Part of a small language model's weights: paired heads.
Each number is 128 + 24 x the weight over its row's rms, rounded and kept within 0 to 255. Layers, rows and columns count from 0. The size above them is the row's rms in percent of the matrix's.

# layer 7 MLP up, 2048x512, rms 0.242, rows 1991-2007, columns 192-255
size [108 104  99  93 106  94  98  96 102  97 105  95 100 100 103 102 104]
[[138 143 108 110 109 108 123 137 162 114 110 166 140 100 158  93 117 147 155 104  78 139 120 127 130 126 169  67 133 142 154 133 142 123 116 164  94 119 112 126 111 129 116 147 140 141 107 157 159 127 153 135 105 118 114 140  96 155 109  85 140 125 159 142]
 [125 133 109  92 124 125 125 178 109 155 159 140 165 128 158  87  89 132 164 138  96 151 125 121 123 119 118 150 163 110 155 177 121 157 118 135 137 111 111 152 104 107 147 127 114 145  97 149 113 153 108 158 129 181 117 146 157 151 137 139  94 142 105 145]
 [171 136 124 202 156 153 160 179  90 145 148 157  98 151 129 139 122 193 171  91 105 171  82  99 101 118 166 141 136  98 158 132  90 116 155 136 156  88 106 142 148 156 136 128 131 110 128 103 161 158 118 145 124 147 120  98 136 117 104 106 199 110 135 115]
 [162 143  93 144 149 130 111  77 128 133 109  59 122 167 110  82 106 145 114 128 134 100 101 165  92 101 148 127 153 122  67 136 122 122 118  99 108 112 120  95 132 123 121 125 118 114 115 104 118 126 159 123 128 112 115 120  94  71 137 145 157 114  67 123]
 [ 71 134  82 106 147 106 156 139 153 127 117 105 126 102 181 116 102  91 137  78 110 123 126 149 149 110  95 147 147 134 141 118 144 163  81 175 140 105 140 138 100 111 148 110 170 117 116 119  95 144 129 182 131 101 139 108  69 148 114 106  68 132 111 123]
 [163 121 120 136 147 152 143 146 143 131 128 169 139 134 113 133 161 173 101 142 127 141 131 132 120 128 151 145 148 171 153 148 117 151 160 163 113 114  92 133 107 127  88 151 118 115 103 117 128 132  90 156 111 136 127  99 153 167 154 118  87 109 145 147]
 [168  89 118 127 131 152 132 159 122 111 121 161 172 111 105 116 125 129 119 138 120 104 151 120 132 108 132 113 137 137 147 151 132 113 164 134  96 134 107 149 130 196 153 136 179 110  92 115 168 134 105 103 102 112 133 120 171 128 111 111 166 122 127 111]
 [148 155 154  81 100 116 127 141 134 148 132 152 111 131 116 116 135 129 135 128 134 117 157 123 128 110  95 143 124 165 120 134  82  70  84 163 146 173 139  67 146 118 111 149 122 135 107 169 149 161 150 110 124 174 127 121 110 122 119 105 134 133 123 119]
 [181 152 110 127 132 116 133 133 139 156 126 112 158 127 130 102 119 174 134  93 144 155 111 128  93 167 118 130 129 115 107 162 139  92 130 153 110 102 150 141 171 184 138 174 144 111 161 150 108 143 113 144 121 116 139 142 100  97 145 104 113 124 109  85]
 [ 89  87 130 161 101  89 168 131  71 135 124 146 146 156  86 135 113 108 129 119 150 102 110 134 134  96 108 100 111 142 157 132  98 179 155 112 125 159 197 123 105 111 146 128  82 153 121  96 171 115 153 137 120 174 160  99 121  94 170 145 186 121 139  90]
 [141 140 211 154 135 108 159 139 101 149 183 110 117 117 136 117 118 120 126 136 129 129 102 122 117 149 157 123 138 144 167 166 132 133 132 167 161 164 123 146 116 138 156 151 153 142 137  92 122 134 132 153 111 127 132 119 163  90 144 133 158 138 112 123]
 [ 74 122 143 163 119 120 112 137 120 151 160 121 175  98 144 157 148 151 121 136 149 146 141  94 120 125 114 112 119 123 168 134 139  96 146 104  72 123 126 118  86 108 118 111 115 150  93 165 153 107 126 128 135  92 140 121  92 147 141  98 128 152 127 149]
 [152 119 178 114 123 171 118 129  38 172  94 119 134 107  64 124 133 122 123 126  94 103 107  81 158 106 148 144 127 124 137 120 117 127 115 104  65 144 138 102 102 149 149 142 162 119 127 115 109 155 137 158 101 130  77 158 131 142 103 123 120 166 133 113]
 [145 122 104  99 101 163 130  82  85 107 137 136 120 136 112 153 111 140  94 149 186  85 123 127  99 129 139 139 150 130 126 126 143 151  85 138  79 140 156  89 136 131 135 118 150  98 106 141 122 138  96 152 134 112 108 147 116 143 110  79 106 164 161  87]
 [134 153 160  90 121 162 152 133 148 140 183 149  96 172 162 153 110 146 144 104 121 147 146 131 116 104 114 125  63 102 167 114 137 114  84 102 126 106 125 147 130 134  75 114 122 123 133 120 150 143 126 134 117 146 132 131 142 127 147 166  80 131 158  98]
 [178 117 148 129  99 123  96 146 118  97 133 142 136 119 116 111  99 124 101 177 105 147 153 101 121  95 121 117 127 105  86 114 119  92 153 159 152 105 137 142  78  94 135 159 137  94 136 158 122 156 166 129 122 145 141 163  98 182 124 133 126 143 104 155]
 [126 105  91 120 162 148 138 136 169 143 107 123 124 138 171 124 157 131 141 136  93 135 109 109 107 113 136 170 110  99 137 137 135 101 120 147  79  71 118 118 141 124 106 105 109 118 149 111 139 135 121 122 133 136 134 165 152 131 123  98 150 127  73 159]]
# layer 7 MLP down (transposed), 2048x512, rms 0.236, rows 1991-2006, columns 192-255
size [106 101  96  98 105  98  95  97 100  99 102 104 100  98 103 100]
[[124 158 121 119 151 109 122 159 150 119 149 140 151 145 136 165 140 149 184 149 120 132 133 161 164 129 151  67  61 151 183 127 171 100 141 186  98 122 132  84 110 114  89 105 184 157 140 114 156 114 118 135  95 108 103 121 112 161 111 143 141 132 112 130]
 [156  95 116 123 150 165 132 156 151 116 146 113 172 151 118 132 172 117 162 191 110 176 135 133 122 102 122 118 153 145 163 163 147 130 100  83 134 162  92 160 118  99 138 102 120 154 117 159 117 139 102  98 156 126  80 124 169 113 139 154 171 139 121 104]
 [129 169  69 126 122 162  95 132 112 152 137 170 117 138 101 117 147 149 159 120 154 170 108 128 121 140 169  84 138 149 146 144  83 146 110 140 151 121 126 104 108 153 122 152 116 126  93  82 125 123 177 150 138 109 164 110  87 200 150  98 150 110  96  94]
 [150 137 106 139 112 160 125 139  95 120  96 105 105  93 113 155 120  72 127 122 111 118 130 139 151 143 117 128 130 145 112 170 164 137 101 112 160 157 124 130 143 136 111 141  97 138  92 148 117 154 104 132 105 139 117 117 156  81 181 140 128  64  95 142]
 [131  92 134 121 163  71 133 115 140 105 118  81 112 136 171  92 125 141 170 104  84 141 187 117  81 131  85 122 162 144 141 124  87 151 139 140  56 142 112 119 125 101 181 133 111 154 109 130  89 111 119 120 115 152 127  80 107 144 128 112 131 140 135 128]
 [164 111 132 162 162 104 160 136 127 103 124 109 131 125 116 105 115 151 144 114 124 148 142 137 118 131 129 148 159 113 148 132 162 125 152 151  99 146 150 107  78 122 111 154 114 131 151 138 139 140 112 166 133 155 131 114 143 134  77 143 117  94 127 153]
 [105 104 157 104 144 134 138 159 109 141 134 189 124 104 110  84 121 128 132 162 154 117 103 107 118 163 173 126 136 140 157 102 173 123 133 116 122 109 130 142 162  73 100 144 111 158 109 118 128 165 103 112 143 128 164 103 138 130 146  69 135 139 135 128]
 [118 124 120 128 135 136 105 109 132 162 119 169 110 139 112  94 138 137 149 150 109  93 148 137 102 124 116 138 104 172 154  91 144 133 129 145 138 122 123  84 127 121 106 142 114 113  90 187 156 113 102 126 124 120 172 120 165 103 141 151 120 123 184 170]
 [151  99 117 127 145 161 143 101  79  80 152 108 121 153 142 123 121 164 129  94 149 134 122 121 137 126 129 127  98 101 122 123 142 147 120 127  65  77 108 109 112 152 162 166 155 108 153 105 128 115 151 181 135 169  94 141 104 132 130 120 166 104 105 126]
 [113  73 123 152 122 132 139 110 104 134 134 103 149 159 122 127 108 121  82  96 157 112 108 119 162  93 118  92 137 129 124 146 119 136 155 109 128 152 166 137 118 131 141 160 148  87 104 134 129 108  96 144 116 139 123 137 166  92 141 103 149 158 146  97]
 [145  74 120 151 118  96 160 145 156 169 160 129 122  91 121  83 112 158 148  91  82 140 143 123 146 151 142 156  83 124 106 164 148 150 122 109 117 137 124 117  91 158 146 104 119 140 112 129 123  98 127 164 139 102 162 137 162 133 107 124 152  77 155 121]
 [122 111 156 158 141 121 128 148 105 110 166 128 148 126 136  90 144 126 115 129 113 161 128 120 128 123  92 151 127 108 144 101 129 136 128  91 102 122 131 139 119  97 146 131 111 151 100 138 132 133 111 106 140 150 135 132 109 108 116 100 130 142 121 151]
 [119 137 206 112 104 119  99 151  99 131 101 119 114 103 136 112 124 127 141 142 143 134 136 119 106 113 135 160 132 170 156 107 119 117 106 171  98 114 128  74 102 125 132 106 134  83  95 143 111 131 114 112 144 108 112 115 133  98 107 105 169 135 135 118]
 [152 114 133 112 116 196  95 151 146  86 155 103 117  94 189 121 131 157 138 161 162 128 114  86 107  98 128 129 100 149 134 126 118 107 105 143  70 132 134 105 137 111 124 138 144 105 123  71 129 117 102 150 141 105 129  81 133 111 162 135 147 154 155 113]
 [136 136 124  46 144 128 140 146 129  90 155 103 132 133 155  85 105 116 113 135 108 110 124 117 137 124 126 144  97 170 138 139 172 128 172 138 133 172 135 107 127 121 137 127 178 143 131 118 158 125  95 139 123 163 148 144 148 113 141 167 109 142 168 110]
 [144 125 148 165 128 105 102 119 126 117  99 117 131 145 167 100  99  84 104 107 130 154 139 153 100 128 117 129 130 119  72 157  98 150 125 136 169 117 123 140 114 104 104 163 106  81 155 118 164 150 146 121 101 120 140 154 105 125  92 114 133 139 121 110]]
# layer 7 MLP gate, 2048x512, rms 0.229, rows 1992-2007, columns 192-255
size [104 102  97 103  98  96  97 100  95 103 101  96  96 103  95 101]
[[165 119 120 103 159  98 122 135 117 136 108 112 161 148 157 120 125 144 112 110 102 159 147  83 131 165  94 114 197 123 135 144  79  96 171 129 175 141 109 105  81 115 111 119 107 127 125 151 120 155 131 129 135 132  88  89 173 132 139 116 127 133 113  95]
 [ 85 156 156 117 159 145 113 142 140 119 106 111 164 134 131 151 132 125 128 123 155 148 125 109 113 125 110 142 170 135 137 121  74 149 152 100  90 145  98 137 152 152 134 177 108 129 107 115 168 104 143  88 108 119 130 123 109 174  96 135 136 157 159 127]
 [140 129 129 132 123 102 157 176 166 140 122 111 109 115 106 156  96 139 105 124 157 135 102 110 125  65 129 142 103 121 146 130 127 153 145 132 145  94 110 127 177 110  96 162 108 101  82 103 104 157 164 124 152 105 112  98 133 107 153 127 136 163 102 145]
 [159 124 165  78 133 122 115 116 137 130 102 121 144 134 123 117 104 107 105  86  81 163  98 117  89 170  79 154 152 100 147 179 121 133 117 138 108 131 103 162  90 159 112 120 141 112 140 154 159  96 150 176 124 151 122 104 112 116 126 147 144 147  99 147]
 [145 105 141 121 115  94 120  91 119 123 122 156 136  79 152 166 103 121 124 104 139  87 136 147 113 126  74 161 115 151 102 108 111 122 105 151  55 155 122 139 160 149 123 127 150 138  84 123 108  96 119 119 112 108 123 126 111 126 104 135 142 162  91 117]
 [141 119 140 179 133 128 147 105 154 108 109 152  85 127 128 110 138 137  97 119 133  96 144 148 134 165 150 138 111 120 141 135 110 123 145  80 119  92 120 114  98 177 112 167 130 127  73 133 114  74 155 138 152 153 131 113 140 134 172 123 114  79  74 140]
 [139 145 119 107 128 122 152 145 136 142 100 130 156 157  92 125 138 151 139 121 118 154 140  91 137 148 101  85 117 112 100 107  94 155 137 128  94 141 127 155 127 130 138 135 136 126 161 119 115 154 169 112 157 116 152 117  96 149 178 122  98 175  77 118]
 [ 88 112 108 133 180 149 129 130 155 121 111 177  88 149 105 131 142 143 124 159 123 112 123 121 124  98 121 124 127 122 114 103  89 140  96  89 116 115 121 110  94 105 104 120 121 137 125 122  95 157 111  88 155 130 118 124 115 143  95 131 153 144 142 171]
 [113 129 152 170 127 119 160 136 138 145 131 123  93 146 100 133 111 117 150  85 134  71  92 133 119 139 122  97 147 110 122 117 143 148 118 144 161 110 139 144 156 130 112 105  97  57 174 135 104 116 146  93 171  91 116  89 175 140 127 113 137 141 150 118]
 [128 102 161 144 154 145 141 140 179 120 159 126 105 155 168 128 151  79 125 154 117 152 137 104 138 127 178 133 140 169 122 148 146  97 165 102  91 158 106 136 117 128 167  91  95 130 132 141 147 126 143 157 120 166 119 115 177 158 123 122 111 132  94 116]
 [111 126 121 172 145 108 123 109 174  90  99 188 117 118 126  90 110 146 123 137 113 132 136 148 176 127 196 121 121 136 130 116 124 119 142 133 128 146 144  93  90 161 104  90 137 131 145 122 118 172 159 127 131 106 147 163 151 117 110 106 126 143 136 130]
 [ 98 143 122 105 134 138 122 121 116 110 119 140 134 159 126 149 123 121 136 122 143 138 150 172 148 117 132 126 138 115 105 157 152 150 136  95 143 126 171 123 104 105 119 147 146 183  88 168 109 162 137 150 163 113 152 143  99 121 125 137 107 126 171 145]
 [101 113 133 116 111 103  95 139  89 108 105 174 148 141 128 125 170 156 133 156 136 147 115 145 140 138 149 124 129 120 102 100  88 112  94  98 136 139 149  87 204 132  88 130 136 133 125  95 164 144  96 155 121 130 179 147  92 133 135 131 147 159 162 142]
 [107 118  93 146 139 129 159 107 153 157  96 136 108 104 139 119 128  72 114 141 134  77 124  93 145 111 117 115 136  82 139 145 113 145 135 157 118 136 145 117 105 170 142 137 107 171 131  88 145 163 139 102 103 122 136 116 130 144 103 134 153  82 148 125]
 [101 111 151 128  88 124  91 139 158 102  94 125 111 133 166  91  97 115 117 123  89 154 155 148 134 125 157 128 149 112  94 139 108 147 123 139  91 141 122 156 142 111 134 142 125 167 141 167 135 139 134 126 166 106 134 156  97 128 115 118 135  87 151 157]
 [165 135 116 124 160 107 144 139 106 171  80 115 139 139 157 127 108 135 117 151 153 118 101 158 119 110 146 136  85  92 117 137 112  90 142 133 103 116 139 127 123  93 115 175  89 104 165 126 124  91 121 128 113 128 120 128 124 120 152 181 141 163 116  97]]